config.toml
d_model = 192
d_mlp = 512
norm_eps = 1e-05
rope_base = 10000.0
beta1 = 0.95
beta2 = 0.95
weight_decay = 0.051
lr_head = 0.00891
decay_fraction = 0.818
decay_shape = "linear"
final_lr_fraction = 0.1
seq_len = 1024
Each number is 50 + 12 x the weight over its row's rms, rounded and kept within 0 to 99. Layers, rows and columns count from 0. The size before them is the row's rms in percent of the matrix's.

# layer 7 MLP gate, 512x192, rms 0.156, rows 356-392, columns 0-63
105:54 52 54 50 52 33 55 54 51 48 48 45 44 34 22 67 20 52 72 21 75 37 41 37 47 48 50 49 60 60 59 42 47 53 44 52 38 46 63 45 31 52 33 88 57 45 40 55 53 29 55 38 60 24 65 58 35 47 66 46 49 48 79 43
095:59 35 47 41 35 21 63 27 47 70 48 67 67 44 66 39 45 42 32 43 64 51 63 61 58 49 48 37 58 23 50 56 40 67 42 56 56 46 32 45 53 31 75 66 46 53 36 62 46 34 65 46 75 55 43 48 46 39 26 36 54 33 56 51
088:64 38 38 61 54 61 38 27 56 47 48 46 33 46 43 40 56 57 45 32 49 52 49 47 40 49 40 44 50 51 46 54 41 39 39 56 53 52 40 19 62 25 62 55 52 46 40 69 37 60 49 15 42 60 47 45 49 77 55 62 44 41 45 52
097:48 33 38 41 43 58 54 47 37 51 56 67 42 49 61 54 59 58 54 52 66 48 31 70 57 42 48 30 48 48 49 59 56 18 50 29 57 82 58 39 64 58 70 49 54 42 52 58 49 56 46 66 34 44 58 33 81 66 44 42 56 50 46 53
088:53 56 64 61 45 45 60 44 55 43 59 45 54 29 68 50 58 73 48 46 27 29 67 65 68 71 58 42 47 59 70 68 74 52 53 36 51 35 43 41 52 37 77 46 31 42 31 31 59 27 50 27 61 33 63 45 44 52 31 51 47 50 44 58
116:32 36 47 34 63 44 34 49 54 63 75 47 36 57 43 58 41 36 56 33 63 71 39 42 47 41 65 61 29 67 45 21 41 48 14 39 43 59 56 48 60 52 53 49 49 63 30 49 47 53 47 49 52 37 66 50 43 34 70 58 42 36 49 56
089:36 31 54 55 34 43 46 41 63 60 57 34 43 52 46 53 65 33 51 51 31 39 54 42 40 64 53 68 65 31 64 66 69 46 39 56 55 45 39 56 46 40 33 32 53 70 57 31 67 34 61 37 45 45 50 29 44 51 49 20 57 53 53 54
093:60 49 18 54 56 51 49 51 59 56 40 70 48 46 38 55 37 53 59 42 48 71 50 52 46 69 51 75 32 54 41 40 50 60 54 40 56 69 60 58 59 47 52 59 67 27 41 41 62 44 47 66 52 31 55 55 45 62 58 55 43 54 56 73
093:56 31 56 56 59 54 36 49 44 40 55 52 50 62 36 24 51 56 65 35 75 36 57 29 60 51 65 50 42 32 57 41 63 38 47 57 59 54 35 69 64 53 54 61 60 46 64 39 44 51 45 51 75 50 31 44 34 42 47 67 41 53 64 61
097:35 55 49 61 48 55 30 61 32 30 39 71 40 66 63 47 30 49 44 44 28 55 45 51 72 60 29 42 46 56 55 63 50 54 48 35 27 74 27 58 45 53 50 44 46 54 39 42 71 53 40 55 64 37 59 55 57 37 50 42 47 71 40 36
121:47 73 53 47 54 58 57 51 37 44 55 46 23 49 42 45 65 26 47 44 35 55 44 54 58 35 66 61 37 55 45 51 30 41 32 40 41 40 69 39 62 60 42 56 47 30 45 52 55 59 53 62 45 80 41 55 65 45 60 69 35 18 50 58
100:56 40 43 51 51 41 36 56 60 53 51 57 29 42 67 60 40 34 57 53 44 52 61 64 62 40 52 47 35 53 27 28 42 40 36 52 55 62 59 55 42 54 66 57 40 49 48 62 57 62 36 24 56 49 70 65 56 48 87 57 37 59 41 39
092:39 34 59 40 46 51 57 40 60 77 47 44 39 51 43 39 54 50 71 51 78 36 58 25 52 60 47 48 44 52 55 46 69 53 59 13 53 48 61 47 59 38 72 46 43 46 44 51 40 38 65 43 43 28 40 43 55 40 44 60 31 55 53 56
096:41 30 42 52 36 42 34 49 58 50 59 66 74 47 56 45 54 64 33 51 63 36 44 68 60 53 69 54 43 51 43 40 48 47 49 79 73 47 62 58 50 37 60 50 44 47 35 52 39 54 38 39 66 50 52 40 57 35 63 50 32 56 61 56
097:12 53 37 71 65 54 49 59 32 74 37 39 52 77 84 42 46 45 55 44 61 48 55 35 60 47 51 32 62 66 32 53 37 28 62 44 28 44 58 38 47 52 46 47 53 59 68 33 58 50 31 44 32 33 44 52 51 45 25 45 63 61 41 49
116:38 66 58 54 60 72 63 69 48 37 51 35 46 55 48 47 53 49 87 20 53 42 67 63 41 64 32 38 41 55 33 63 70 15 56 71 74 64 27 57 42 52 34 51 49 50 38 29 57 39 74 60 50 51 46 46 56 48 78 38 12 45 38 39
094:63 56 46 45 56 61 56 45 71 50 58 56 34 49 61 37 72 19 63 38 35 38 50 44 36 51 60 42 34 62 61 50 75 42 59 33 56 44 57 46 51 22 44 46 68 58 24 41 49 57 47 39 43 56 67 53 35 42 48 55 63 53 59 50
097:53 49 64 32 30 35 42 46 44 50 56 42 65 60 57 49 42 47 55 52 36 53 30 60 47 56 61 43 52 56 24 14 79 49 65 42 57 52 22 52 67 65 30 42 59 47 54 44 60 35 59 73 69 51 74 51 32 53 51 63 40 34 47 38
093:63 61 25 38 62 37 76 41 61 64 65 65 46 39 56 38 50 50 45 40 30 52 46 28 39 63 47 50 52 54 42 47 55 63 64 54 61 43 57 13 25 33 40 43 46 81 21 44 45 51 54 56 38 59 61 48 66 30 51 40 53 68 34 51
108:53 59 60 34 70 50 45 58 54 33 53 57 54 53 37 47 54 44 52 36 71 49 33 29 69 49 58 50 37 41 51 30 74 87 52 54 31 69 51 62 49 72 53 51 36 74 58 61 57 53 46 78 54 53 39 61 53 53 47 71 59 42 43 48
099:49 37 54 49 57 61 44 09 46 67 51 61 49 60 57 67 44 51 40 46 72 46 37 47 45 35 62 61 52 47 65 57 43 51 48 51 50 39 39 41 55 56 56 40 49 48 57 58 67 51 46 45 29 58 59 46 54 50 48 45 51 42 56 42
098:29 38 58 47 54 44 35 44 60 69 56 36 47 34 66 41 19 53 67 43 67 60 52 45 61 55 40 66 47 52 43 46 50 40 27 52 40 51 52 46 55 59 55 67 55 48 51 47 46 39 39 73 42 36 29 45 36 49 34 41 45 43 54 58
110:58 63 45 49 48 70 40 36 42 48 58 39 72 50 37 54 43 52 50 58 58 34 40 58 39 37 41 46 50 51 56 44 39 30 56 57 56 35 52 50 47 23 63 40 36 59 25 54 66 45 67 68 26 66 35 52 39 54 57 56 26 26 30 44
088:32 55 51 56 21 53 78 52 65 26 51 52 47 34 37 53 59 44 56 60 53 61 40 65 69 36 63 64 39 51 61 57 50 50 26 64 35 54 45 22 53 46 53 53 73 61 59 37 52 76 52 53 54 40 86 51 34 33 64 59 53 70 39 42
097:37 62 18 40 36 52 67 39 59 52 43 32 38 47 68 69 55 41 56 44 55 43 39 55 57 61 62 56 36 53 56 44 49 45 56 36 32 46 44 43 56 68 41 51 56 42 36 50 51 53 49 18 55 58 31 34 48 42 66 32 38 66 28 42
104:45 51 33 87 49 36 28 57 54 27 71 69 34 40 45 46 53 49 53 52 46 65 46 68 35 34 44 48 63 43 40 51 29 46 53 63 44 58 59 52 65 44 64 36 69 45 58 46 63 34 79 49 38 38 74 40 92 54 41 31 54 54 32 36
093:50 56 50 65 55 72 53 40 35 69 48 47 42 39 45 40 53 39 49 51 53 32 51 64 38 45 58 48 51 58 48 55 63 53 58 48 50 38 20 24 28 36 55 29 53 34 48 60 33 51 40 73 42 44 59 60 39 55 54 70 42 90 61 49
090:51 47 47 30 23 45 61 26 36 47 51 39 32 43 40 30 57 47 39 33 47 66 41 66 56 37 50 49 62 61 56 60 52 35 40 45 55 43 50 50 54 64 37 51 38 41 50 72 49 61 70 33 36 69 56 58 56 51 63 51 42 51 44 46
092:59 50 44 41 51 46 41 26 37 73 47 71 47 35 47 32 68 52 40 45 47 61 48 41 62 59 54 55 55 38 31 71 73 58 67 43 64 58 50 44 60 58 63 59 71 31 55 65 35 62 41 47 62 52 51 56 47 49 35 54 60 69 24 44
097:50 58 41 68 43 41 62 74 62 54 41 80 56 40 47 42 56 69 49 20 51 46 53 49 48 64 46 55 48 51 44 50 52 41 66 20 43 57 39 40 51 60 48 53 58 52 45 49 39 62 41 47 29 35 60 56 58 30 72 59 59 49 26 56
092:40 47 34 42 55 45 62 36 29 67 67 83 71 55 48 61 16 40 57 42 36 61 45 44 68 43 65 51 20 61 27 46 43 47 44 57 26 64 56 37 54 53 71 32 42 57 46 63 59 39 78 32 56 44 42 53 57 48 53 57 47 32 44 53
107:73 50 54 40 63 28 48 46 45 41 67 29 51 45 48 59 51 57 39 49 67 50 43 69 59 32 40 39 63 64 45 52 47 52 43 59 83 57 43 35 54 40 54 61 40 59 53 39 39 52 59 62 63 37 23 25 61 44 60 54 48 40 53 49
099:58 52 55 37 65 74 54 36 40 67 58 53 48 41 35 58 62 52 50 50 41 65 48 57 50 42 49 43 58 32 32 37 51 28 61 59 36 45 58 42 41 40 65 71 52 67 37 65 39 54 40 46 44 46 51 51 51 55 50 28 65 46 25 40
113:50 63 72 45 46 46 43 56 80 46 46 48 48 48 55 61 74 42 59 36 66 46 32 46 56 44 78 56 31 66 50 39 46 57 58 43 49 39 43 52 47 64 52 52 35 57 57 33 57 53 58 44 49 44 62 53 46 45 44 34 58 63 55 44
102:44 60 44 43 65 54 38 29 68 58 61 53 44 41 33 55 32 59 18 48 62 33 44 61 53 68 74 39 55 64 43 55 74 47 61 46 32 70 34 56 36 47 80 72 19 60 47 39 28 48 38 38 41 64 58 52 41 55 38 58 37 63 45 45
106:59 64 60 32 35 28 36 48 51 53 58 36 59 48 51 69 30 49 68 34 38 62 59 54 56 50 67 80 40 31 51 45 55 48 54 55 43 46 58 59 43 58 49 64 59 58 53 41 63 69 65 44 54 54 70 44 51 57 41 57 51 60 47 59
094:46 56 42 52 59 50 53 34 49 42 39 62 62 57 44 39 45 41 43 55 58 37 56 50 48 54 31 59 39 51 44 66 30 43 42 36 39 45 36 58 72 36 60 56 48 58 24 44 42 46 52 50 55 44 44 73 65 31 49 51 53 49 47 39
# layer 7 MLP up, 512x192, rms 0.157, rows 356-391, columns 0-63
098:60 55 79 62 50 43 25 60 46 60 69 34 39 40 69 55 47 46 49 39 50 57 65 32 54 56 43 44 72 37 37 52 38 51 60 35 67 49 70 52 59 39 56 58 56 43 63 54 64 46 53 59 36 38 37 20 56 71 52 29 47 34 67 54
105:52 70 43 40 38 57 42 20 56 60 60 56 61 50 58 64 52 43 49 50 47 53 61 64 45 57 48 54 34 64 67 43 48 51 50 31 54 54 59 52 45 51 38 90 38 57 49 45 41 36 52 55 33 34 63 39 51 40 77 45 64 45 36 45
092:67 46 37 49 55 45 59 41 64 62 39 57 38 62 24 42 50 44 59 35 63 43 43 48 35 30 40 50 44 34 39 69 61 37 33 50 48 46 28 54 46 43 78 42 25 56 50 50 48 70 69 41 50 66 39 54 73 68 56 78 47 40 58 54
095:54 49 28 46 18 55 67 58 61 52 47 50 48 32 75 40 63 57 70 56 66 46 45 59 57 52 56 41 51 55 71 69 49 34 47 52 36 51 43 63 83 45 68 47 32 35 41 70 48 42 66 54 51 67 56 24 50 47 56 62 56 53 55 53
084:49 45 39 79 49 54 26 51 62 46 52 31 50 49 46 39 60 41 45 56 19 31 68 50 67 56 48 66 57 63 54 53 52 21 54 43 50 51 49 30 54 26 58 53 70 78 58 48 45 55 52 51 57 38 54 54 54 46 64 41 49 75 28 51
121:51 38 59 56 39 65 52 59 47 58 58 49 71 54 39 61 43 50 35 41 50 62 54 42 35 59 41 24 55 39 33 41 71 56 52 21 51 64 50 55 49 49 49 51 23 43 41 37 56 53 49 38 61 45 47 52 37 80 50 44 61 49 66 49
089:39 57 56 45 27 48 42 47 41 55 54 41 49 70 46 28 69 55 37 48 49 52 64 63 28 43 47 56 44 60 57 55 38 56 53 46 51 47 37 28 13 58 31 61 45 38 81 46 50 59 48 47 68 39 70 40 56 41 57 40 37 70 51 47
088:63 50 53 35 49 71 40 49 57 47 41 58 32 63 87 43 54 31 40 63 64 36 51 70 40 66 51 46 52 56 35 27 55 61 57 49 46 44 25 47 64 66 43 50 63 53 46 49 51 43 38 58 46 51 47 49 07 68 47 65 52 64 78 43
098:51 47 45 48 44 47 23 48 38 35 61 30 41 31 44 68 42 61 47 51 42 73 68 72 55 55 66 38 41 55 49 55 49 45 65 62 47 78 51 66 31 54 42 43 57 53 55 33 37 42 60 55 53 40 62 23 58 58 54 34 37 72 67 51
096:47 66 59 61 55 50 39 57 66 35 41 58 50 37 53 42 33 29 69 40 40 36 70 46 39 68 55 37 65 25 50 41 40 35 49 54 36 38 47 56 47 52 64 61 58 69 64 54 56 56 59 49 47 39 60 49 64 54 32 45 61 56 36 64
116:49 37 40 52 64 71 47 46 31 34 31 51 52 31 66 52 57 64 67 52 33 54 36 44 65 31 53 27 51 50 43 44 52 57 30 44 49 55 51 61 33 52 55 43 50 65 53 58 47 48 33 64 61 46 32 73 59 38 44 58 44 77 62 33
102:33 63 40 45 63 53 41 44 63 37 51 63 55 49 31 57 35 49 40 71 56 51 67 50 30 58 46 54 47 58 38 50 67 43 29 44 34 39 38 49 36 52 62 30 37 50 44 50 49 58 59 41 43 75 50 49 48 59 61 73 44 63 50 62
102:30 65 60 41 49 34 31 47 67 58 47 41 68 34 27 44 56 53 31 51 32 65 33 81 43 41 61 57 51 53 60 52 46 44 47 27 54 71 62 42 51 46 57 49 45 30 60 54 46 42 55 50 66 44 32 36 51 67 51 53 32 50 46 36
095:42 51 48 59 37 65 31 50 30 31 49 47 43 37 33 38 29 62 47 51 55 72 46 79 44 33 59 51 45 36 19 42 52 47 70 50 73 41 37 45 48 46 81 41 61 51 44 48 31 31 44 42 62 57 52 36 40 39 69 52 52 56 45 41
106:44 51 44 49 56 65 55 31 46 29 54 55 39 53 44 58 40 40 45 54 51 45 61 49 57 64 25 44 61 49 61 59 41 38 48 54 52 59 47 65 58 40 06 45 58 43 51 43 35 40 46 34 44 33 35 60 57 41 50 24 47 59 38 33
111:39 29 40 24 49 34 42 58 47 35 55 55 51 69 56 67 41 84 55 51 42 61 47 36 45 25 58 60 57 42 56 37 66 58 68 29 50 55 45 42 35 54 47 47 53 49 69 46 33 47 37 39 60 57 50 53 53 55 50 62 52 34 39 57
089:47 44 54 52 68 55 47 49 36 47 53 39 49 52 44 48 68 50 61 32 21 62 51 53 57 26 36 41 42 42 48 47 38 52 19 63 51 39 52 64 38 65 48 48 45 49 67 54 36 42 62 64 40 29 38 58 72 57 51 33 65 67 32 39
100:83 22 45 41 50 39 52 33 53 45 57 51 46 46 60 67 57 56 44 53 53 54 58 65 53 39 42 47 45 37 31 43 39 38 50 44 57 64 57 44 65 41 57 46 59 46 47 47 54 74 32 48 63 54 53 54 46 62 57 52 30 20 45 56
093:48 32 34 54 36 47 39 54 70 54 56 50 55 54 54 32 29 47 35 49 48 13 55 42 60 60 50 45 66 52 78 67 42 76 65 44 16 37 49 62 49 42 44 41 74 71 49 41 64 63 43 74 43 44 68 48 43 35 50 47 46 57 45 39
109:60 45 54 54 43 47 33 30 62 51 63 38 59 46 50 43 40 41 59 61 25 46 48 64 49 44 48 27 74 42 58 50 41 46 50 65 52 49 59 61 53 60 53 65 60 56 48 41 47 50 44 38 68 35 75 42 50 55 28 42 35 57 55 53
098:48 54 50 53 42 56 39 58 37 40 52 33 58 50 52 30 59 51 67 23 53 32 55 42 53 47 35 45 39 58 47 52 46 40 57 64 37 50 61 53 47 47 59 39 45 53 45 71 41 54 48 69 54 38 48 33 69 73 55 51 43 73 47 68
096:59 47 35 57 57 45 51 61 56 39 36 53 54 52 43 45 45 35 23 53 47 54 56 51 58 45 69 43 57 64 80 74 43 47 58 53 44 36 43 40 71 46 45 44 60 46 47 24 35 48 53 37 62 47 56 44 41 63 45 57 37 52 56 43
099:34 40 24 59 28 41 35 38 54 47 50 58 51 30 53 73 62 54 63 31 44 56 75 56 47 61 35 45 54 41 56 38 40 68 37 40 55 67 48 62 36 33 42 72 37 42 35 77 58 50 53 37 60 46 61 38 46 61 53 69 62 62 36 63
096:41 52 51 49 86 51 42 45 55 63 44 57 41 47 56 46 50 43 55 39 55 61 72 48 37 64 50 35 43 39 27 49 39 37 64 44 65 62 50 63 41 46 39 69 50 44 67 77 37 38 60 59 52 58 62 18 31 32 51 65 44 46 50 52
092:51 45 33 53 49 44 47 48 69 17 40 80 74 48 44 47 59 51 40 55 44 38 76 63 38 35 60 47 54 40 45 52 43 65 48 48 77 46 55 65 64 48 32 53 47 42 51 55 60 54 64 32 54 48 48 30 56 47 44 54 45 46 65 49
101:59 52 29 41 45 59 37 47 63 42 36 44 66 49 65 46 50 54 35 53 69 36 58 48 47 65 65 53 28 25 58 58 43 35 60 61 45 16 54 44 50 53 39 47 52 50 49 39 78 65 46 45 23 44 43 65 54 54 53 57 71 46 50 64
092:31 36 38 66 72 55 45 29 53 49 53 52 54 47 36 62 42 61 53 40 54 70 73 63 45 51 57 33 60 46 57 60 57 46 45 70 48 67 19 54 44 68 57 41 52 50 45 57 40 37 44 47 46 41 55 58 64 51 59 38 36 72 64 58
096:34 49 61 34 29 60 50 44 60 45 44 33 65 69 65 39 32 47 26 70 60 46 57 55 42 49 55 44 26 59 53 66 46 65 34 39 46 35 67 57 55 51 36 66 47 35 62 48 49 37 53 38 54 44 52 49 37 63 71 44 55 18 57 36
088:35 55 57 31 36 39 40 77 35 38 38 26 34 39 42 48 66 78 52 50 45 47 40 54 55 59 26 39 40 44 63 54 74 40 42 55 20 34 34 51 38 25 32 40 44 55 49 61 78 45 41 62 31 59 46 53 55 47 30 67 49 23 36 49
098:47 59 52 36 47 52 27 50 55 53 45 58 40 65 41 20 47 44 50 51 53 67 38 65 60 65 64 54 42 21 47 49 47 22 51 50 62 45 63 43 57 64 58 56 49 48 19 64 43 55 56 64 68 59 62 46 44 48 49 48 36 48 55 24
096:50 46 52 55 26 09 93 41 50 36 48 43 67 54 53 39 46 61 63 49 36 59 48 57 43 44 83 61 35 75 43 31 52 56 33 32 61 39 70 42 56 37 48 48 49 52 38 60 59 47 54 45 45 25 53 52 78 58 58 49 43 51 40 70
110:69 19 44 51 40 20 68 56 54 39 52 56 69 47 52 54 53 35 50 55 46 51 41 43 62 42 59 38 62 68 56 48 46 47 36 52 57 45 58 43 49 46 49 35 50 53 66 39 47 56 59 56 44 31 60 63 51 31 49 57 38 48 45 55
093:37 46 54 51 46 42 54 39 57 51 34 48 54 55 68 47 24 41 46 51 43 66 47 57 56 56 71 58 42 63 45 42 53 65 51 47 62 33 57 40 85 47 42 41 65 45 47 43 46 43 50 63 60 45 48 71 61 54 55 60 49 41 50 67
119:59 36 76 55 48 37 48 60 26 50 47 62 57 46 58 66 54 47 26 52 52 24 54 58 36 49 51 54 66 72 40 28 37 50 49 39 38 51 52 47 61 44 41 54 30 51 52 50 50 59 47 53 43 33 72 65 68 47 70 39 49 30 26 57
110:51 43 29 61 52 40 51 23 60 49 66 68 30 31 31 51 39 80 51 48 52 52 56 29 69 57 45 44 55 63 44 39 61 52 43 37 47 49 34 57 33 45 49 72 44 62 37 55 24 55 37 46 47 25 52 59 37 52 61 43 46 70 39 46
102:43 67 36 56 55 62 39 49 44 52 67 52 72 43 41 50 37 36 39 41 29 63 70 68 45 52 55 39 61 57 51 65 57 41 48 86 49 69 56 52 39 45 41 36 46 44 49 57 59 45 62 55 39 43 61 56 71 73 52 33 58 76 66 37
# layer 7 MLP down (transposed), 512x192, rms 0.153, rows 356-391, columns 0-63
098:73 63 40 41 17 58 23 39 38 43 41 46 46 58 41 52 43 55 52 50 37 47 40 46 33 39 61 75 62 58 50 45 62 46 41 55 16 35 47 40 49 58 59 44 62 46 44 45 34 58 84 21 45 30 38 61 40 57 51 69 49 47 56 53
099:76 33 56 59 50 50 64 61 53 75 72 38 53 42 63 50 41 20 25 59 66 59 40 31 49 49 61 25 47 39 52 31 61 50 66 40 56 55 50 38 73 58 52 66 66 26 75 59 50 48 60 56 50 44 39 64 68 62 64 50 45 50 52 50
094:56 47 56 67 47 56 42 56 53 48 57 60 41 55 38 53 58 51 67 37 48 66 55 40 49 74 64 44 68 55 65 46 29 37 42 54 32 50 72 45 32 31 66 52 62 44 49 54 67 36 58 71 33 59 47 53 67 57 81 44 40 39 55 32
100:59 54 40 44 49 58 60 42 44 57 42 74 50 53 48 37 58 42 38 50 23 39 62 39 49 67 58 54 48 58 53 54 65 64 39 47 33 53 26 46 77 61 45 74 66 44 49 48 52 34 43 62 58 59 34 54 71 39 56 37 28 40 45 73
092:60 47 47 45 37 66 58 46 51 58 42 49 44 54 49 34 64 43 44 58 58 61 37 44 44 48 30 68 41 39 45 43 21 95 26 64 36 63 51 70 50 39 64 39 58 50 64 60 38 61 49 68 34 47 46 60 64 61 50 66 41 40 45 49
105:37 42 53 46 25 50 33 59 52 54 42 40 33 48 54 41 64 37 60 62 32 41 46 38 54 63 63 51 35 31 78 48 68 43 37 55 60 38 32 50 51 30 40 25 43 60 48 62 50 36 44 52 64 47 41 63 65 19 58 57 73 47 32 41
092:50 45 71 44 47 50 62 44 47 63 51 56 52 32 57 51 45 51 55 48 47 65 55 62 48 71 41 57 33 17 62 49 50 29 61 46 53 39 62 46 62 19 40 38 46 52 36 28 56 62 40 56 33 53 38 70 33 59 65 53 50 34 58 47
095:63 46 18 45 63 61 55 42 67 59 53 55 52 48 60 31 51 40 44 42 49 54 44 48 40 52 61 55 47 30 75 59 49 58 39 55 45 75 48 41 63 46 50 61 65 48 44 31 47 50 41 67 43 40 47 52 38 45 38 62 51 48 53 52
103:58 32 56 45 49 59 58 98 44 50 45 58 42 39 19 54 68 48 55 33 57 38 58 76 49 55 44 51 49 60 63 39 41 60 43 49 67 68 54 56 69 55 40 51 45 42 62 49 53 62 43 64 72 24 48 39 39 30 60 55 38 71 50 49
099:41 52 53 52 50 59 63 28 56 52 43 48 21 23 54 58 35 64 40 60 77 44 39 66 37 59 63 61 42 58 53 54 69 45 50 56 33 52 31 52 69 69 50 51 53 41 50 43 50 72 59 69 54 63 67 36 51 25 72 58 37 64 62 55
103:29 57 35 11 37 65 61 58 43 66 45 43 50 44 46 44 46 41 45 52 28 51 34 55 28 41 54 42 28 45 51 68 35 68 53 52 30 41 39 47 59 37 64 53 56 60 49 68 57 68 56 38 47 53 50 54 70 54 33 40 51 62 53 52
101:38 62 42 55 35 57 57 41 50 54 54 54 55 30 42 35 45 31 43 28 47 39 60 42 46 51 63 49 26 53 50 37 51 57 48 35 45 47 39 49 32 49 60 50 46 44 37 36 41 74 44 52 07 53 50 36 50 37 35 66 31 38 36 49
093:59 50 49 73 22 50 66 43 58 58 35 32 27 50 71 39 45 57 61 55 52 42 65 21 44 63 56 72 62 51 42 63 58 55 44 44 53 54 45 64 39 43 69 59 36 51 44 58 39 39 31 42 44 39 47 57 70 37 70 61 51 34 41 39
096:54 56 58 54 67 38 56 42 63 43 57 42 45 12 50 37 39 60 40 40 32 45 68 46 57 51 58 53 41 54 48 31 67 43 50 39 54 31 47 60 47 67 43 71 60 59 41 57 61 86 45 56 79 44 43 70 70 50 38 16 40 49 39 69
103:27 37 53 55 56 62 42 36 52 52 34 48 46 64 44 55 59 44 51 53 34 55 44 50 59 53 46 20 55 52 50 56 42 50 62 48 38 48 43 71 46 52 43 34 58 76 71 50 43 50 56 55 39 39 32 48 52 49 67 31 60 61 42 36
108:59 59 54 55 41 43 53 38 62 35 61 58 45 35 56 55 54 69 58 72 42 49 32 55 44 40 42 58 28 45 43 54 65 43 42 52 39 52 43 54 49 35 44 37 38 50 48 59 40 57 43 62 56 42 38 43 52 35 20 70 46 48 52 37
087:70 53 35 49 26 48 43 59 69 57 26 61 47 62 35 50 26 35 41 45 69 36 53 36 55 37 57 42 43 58 39 35 56 45 54 53 64 50 23 50 71 40 51 52 21 46 53 63 43 26 46 53 27 27 54 51 46 45 55 51 47 39 56 48
102:41 47 57 48 42 55 32 53 46 60 44 32 56 55 48 59 54 38 39 27 41 47 22 58 61 58 49 70 55 44 43 30 85 58 53 64 42 22 45 54 58 32 37 49 46 60 53 40 62 27 56 70 48 45 51 55 56 55 53 60 50 55 38 47
107:56 49 83 50 24 61 31 44 53 30 37 33 38 47 38 43 57 44 59 51 57 54 37 60 44 67 44 74 40 55 47 54 56 45 42 30 82 32 73 52 48 53 52 50 49 52 65 54 74 52 58 44 43 41 33 46 37 60 63 71 60 53 38 35
107:52 33 57 40 55 54 48 61 62 47 70 62 35 65 60 29 72 36 64 57 46 45 70 47 54 47 48 67 35 54 46 61 37 27 41 37 34 56 44 45 60 36 57 45 36 51 67 38 48 42 45 57 39 61 23 49 49 41 53 48 34 57 74 72
088:34 58 34 39 58 36 58 44 47 32 41 50 62 44 52 32 56 21 38 18 60 33 47 63 53 44 57 13 38 50 40 70 46 39 51 46 60 49 48 40 74 39 50 40 31 69 54 34 54 53 60 53 48 35 49 73 56 43 50 60 53 68 45 70
097:44 60 74 43 45 45 57 49 33 57 45 56 40 57 82 55 29 47 34 51 53 59 44 36 53 47 24 36 29 41 45 44 60 64 62 43 55 40 56 47 59 36 42 68 49 56 53 44 58 65 46 46 31 56 66 55 49 65 41 40 25 50 66 29
096:62 52 40 70 60 48 52 53 42 26 45 32 28 59 63 39 45 56 61 49 58 41 27 58 53 52 45 46 60 64 33 60 48 28 58 49 39 52 53 59 41 42 44 45 58 29 51 34 33 66 28 47 53 62 76 68 60 48 22 19 39 48 73 23
094:53 41 58 45 23 33 59 55 47 71 59 51 51 37 44 75 33 43 60 57 56 56 44 47 56 46 62 66 54 63 55 43 64 47 37 49 65 49 40 53 72 69 67 44 47 38 51 44 44 68 71 25 71 35 32 72 73 60 44 48 46 48 67 64
099:39 43 41 36 84 39 51 66 53 58 66 52 43 50 66 40 58 48 42 57 56 44 48 55 45 43 65 49 40 66 48 44 63 38 56 59 54 44 58 42 54 52 87 39 47 55 45 54 62 19 46 65 50 46 30 56 36 60 50 60 66 57 35 44
098:46 48 52 37 50 40 58 25 62 43 55 55 56 42 51 57 41 51 36 48 38 63 34 60 52 56 22 42 40 51 25 40 37 55 54 51 36 46 35 37 51 48 27 44 57 36 69 54 60 52 53 53 47 42 56 52 33 64 53 60 39 38 69 61
101:51 50 59 49 29 68 53 56 37 82 41 59 29 41 59 53 45 43 53 49 68 42 58 48 39 49 32 39 39 67 48 59 54 54 57 61 58 55 65 36 44 61 68 59 36 55 38 54 46 66 62 53 48 47 58 63 57 44 60 74 66 42 69 54
096:59 39 61 69 46 57 55 32 41 52 60 30 40 45 65 59 42 59 59 58 49 51 48 45 50 37 62 71 52 48 37 50 36 71 77 36 62 37 58 42 45 59 41 54 70 38 42 44 58 56 36 76 40 38 50 35 44 30 47 56 44 54 56 55
095:57 51 54 46 46 51 35 70 53 31 44 36 53 48 49 45 36 51 50 55 48 40 41 56 48 35 56 64 51 29 50 58 33 48 56 48 55 60 68 81 61 47 50 45 60 35 60 51 67 50 42 71 32 68 41 54 73 63 39 54 76 34 54 40
097:67 57 47 32 67 72 61 40 49 63 69 35 65 47 40 24 58 46 49 75 39 66 65 53 45 50 35 53 40 57 51 41 55 58 45 46 33 59 57 48 70 62 60 64 43 54 28 46 47 44 60 29 33 36 52 41 50 30 50 73 38 69 33 41
096:72 71 50 46 63 51 55 68 58 50 48 60 53 46 37 67 67 32 44 81 65 28 36 62 55 50 26 41 46 39 69 67 45 69 49 48 57 58 54 49 34 44 34 59 31 53 56 67 43 46 35 41 31 63 50 62 37 45 43 64 42 62 52 51
107:37 69 48 35 27 53 56 39 51 36 50 43 69 59 43 64 65 64 31 55 58 52 60 65 43 33 66 42 53 70 46 40 55 52 77 72 35 64 58 61 16 41 53 41 62 56 31 67 47 50 49 52 45 32 80 42 48 63 50 59 47 61 43 50
095:52 51 40 23 67 59 37 44 22 34 72 57 49 42 36 64 40 56 52 53 42 49 43 67 62 37 83 61 37 43 40 60 30 35 64 53 59 56 95 33 51 24 48 57 56 50 37 45 52 57 55 50 33 55 59 35 53 45 63 37 43 45 37 40
111:70 40 48 44 66 70 35 55 56 38 38 57 66 60 41 31 47 69 55 55 49 44 60 55 62 51 49 66 52 47 57 67 54 67 51 56 62 60 36 65 56 44 73 39 61 55 42 22 60 48 53 32 83 47 65 55 35 43 34 42 56 56 56 49
113:64 62 40 64 51 41 54 31 47 84 33 42 54 47 44 65 42 77 35 55 57 49 77 39 63 39 56 39 67 73 37 64 62 62 42 58 35 39 63 51 10 50 55 55 29 46 53 33 33 35 50 52 36 52 61 49 47 49 60 40 68 46 47 45
098:53 44 54 49 43 41 63 61 47 52 50 35 81 50 45 65 67 46 65 34 29 38 49 53 45 52 42 53 49 35 64 47 53 64 42 38 49 50 39 38 42 32 49 59 60 49 59 52 54 38 52 64 34 45 35 46 52 42 45 53 34 57 44 63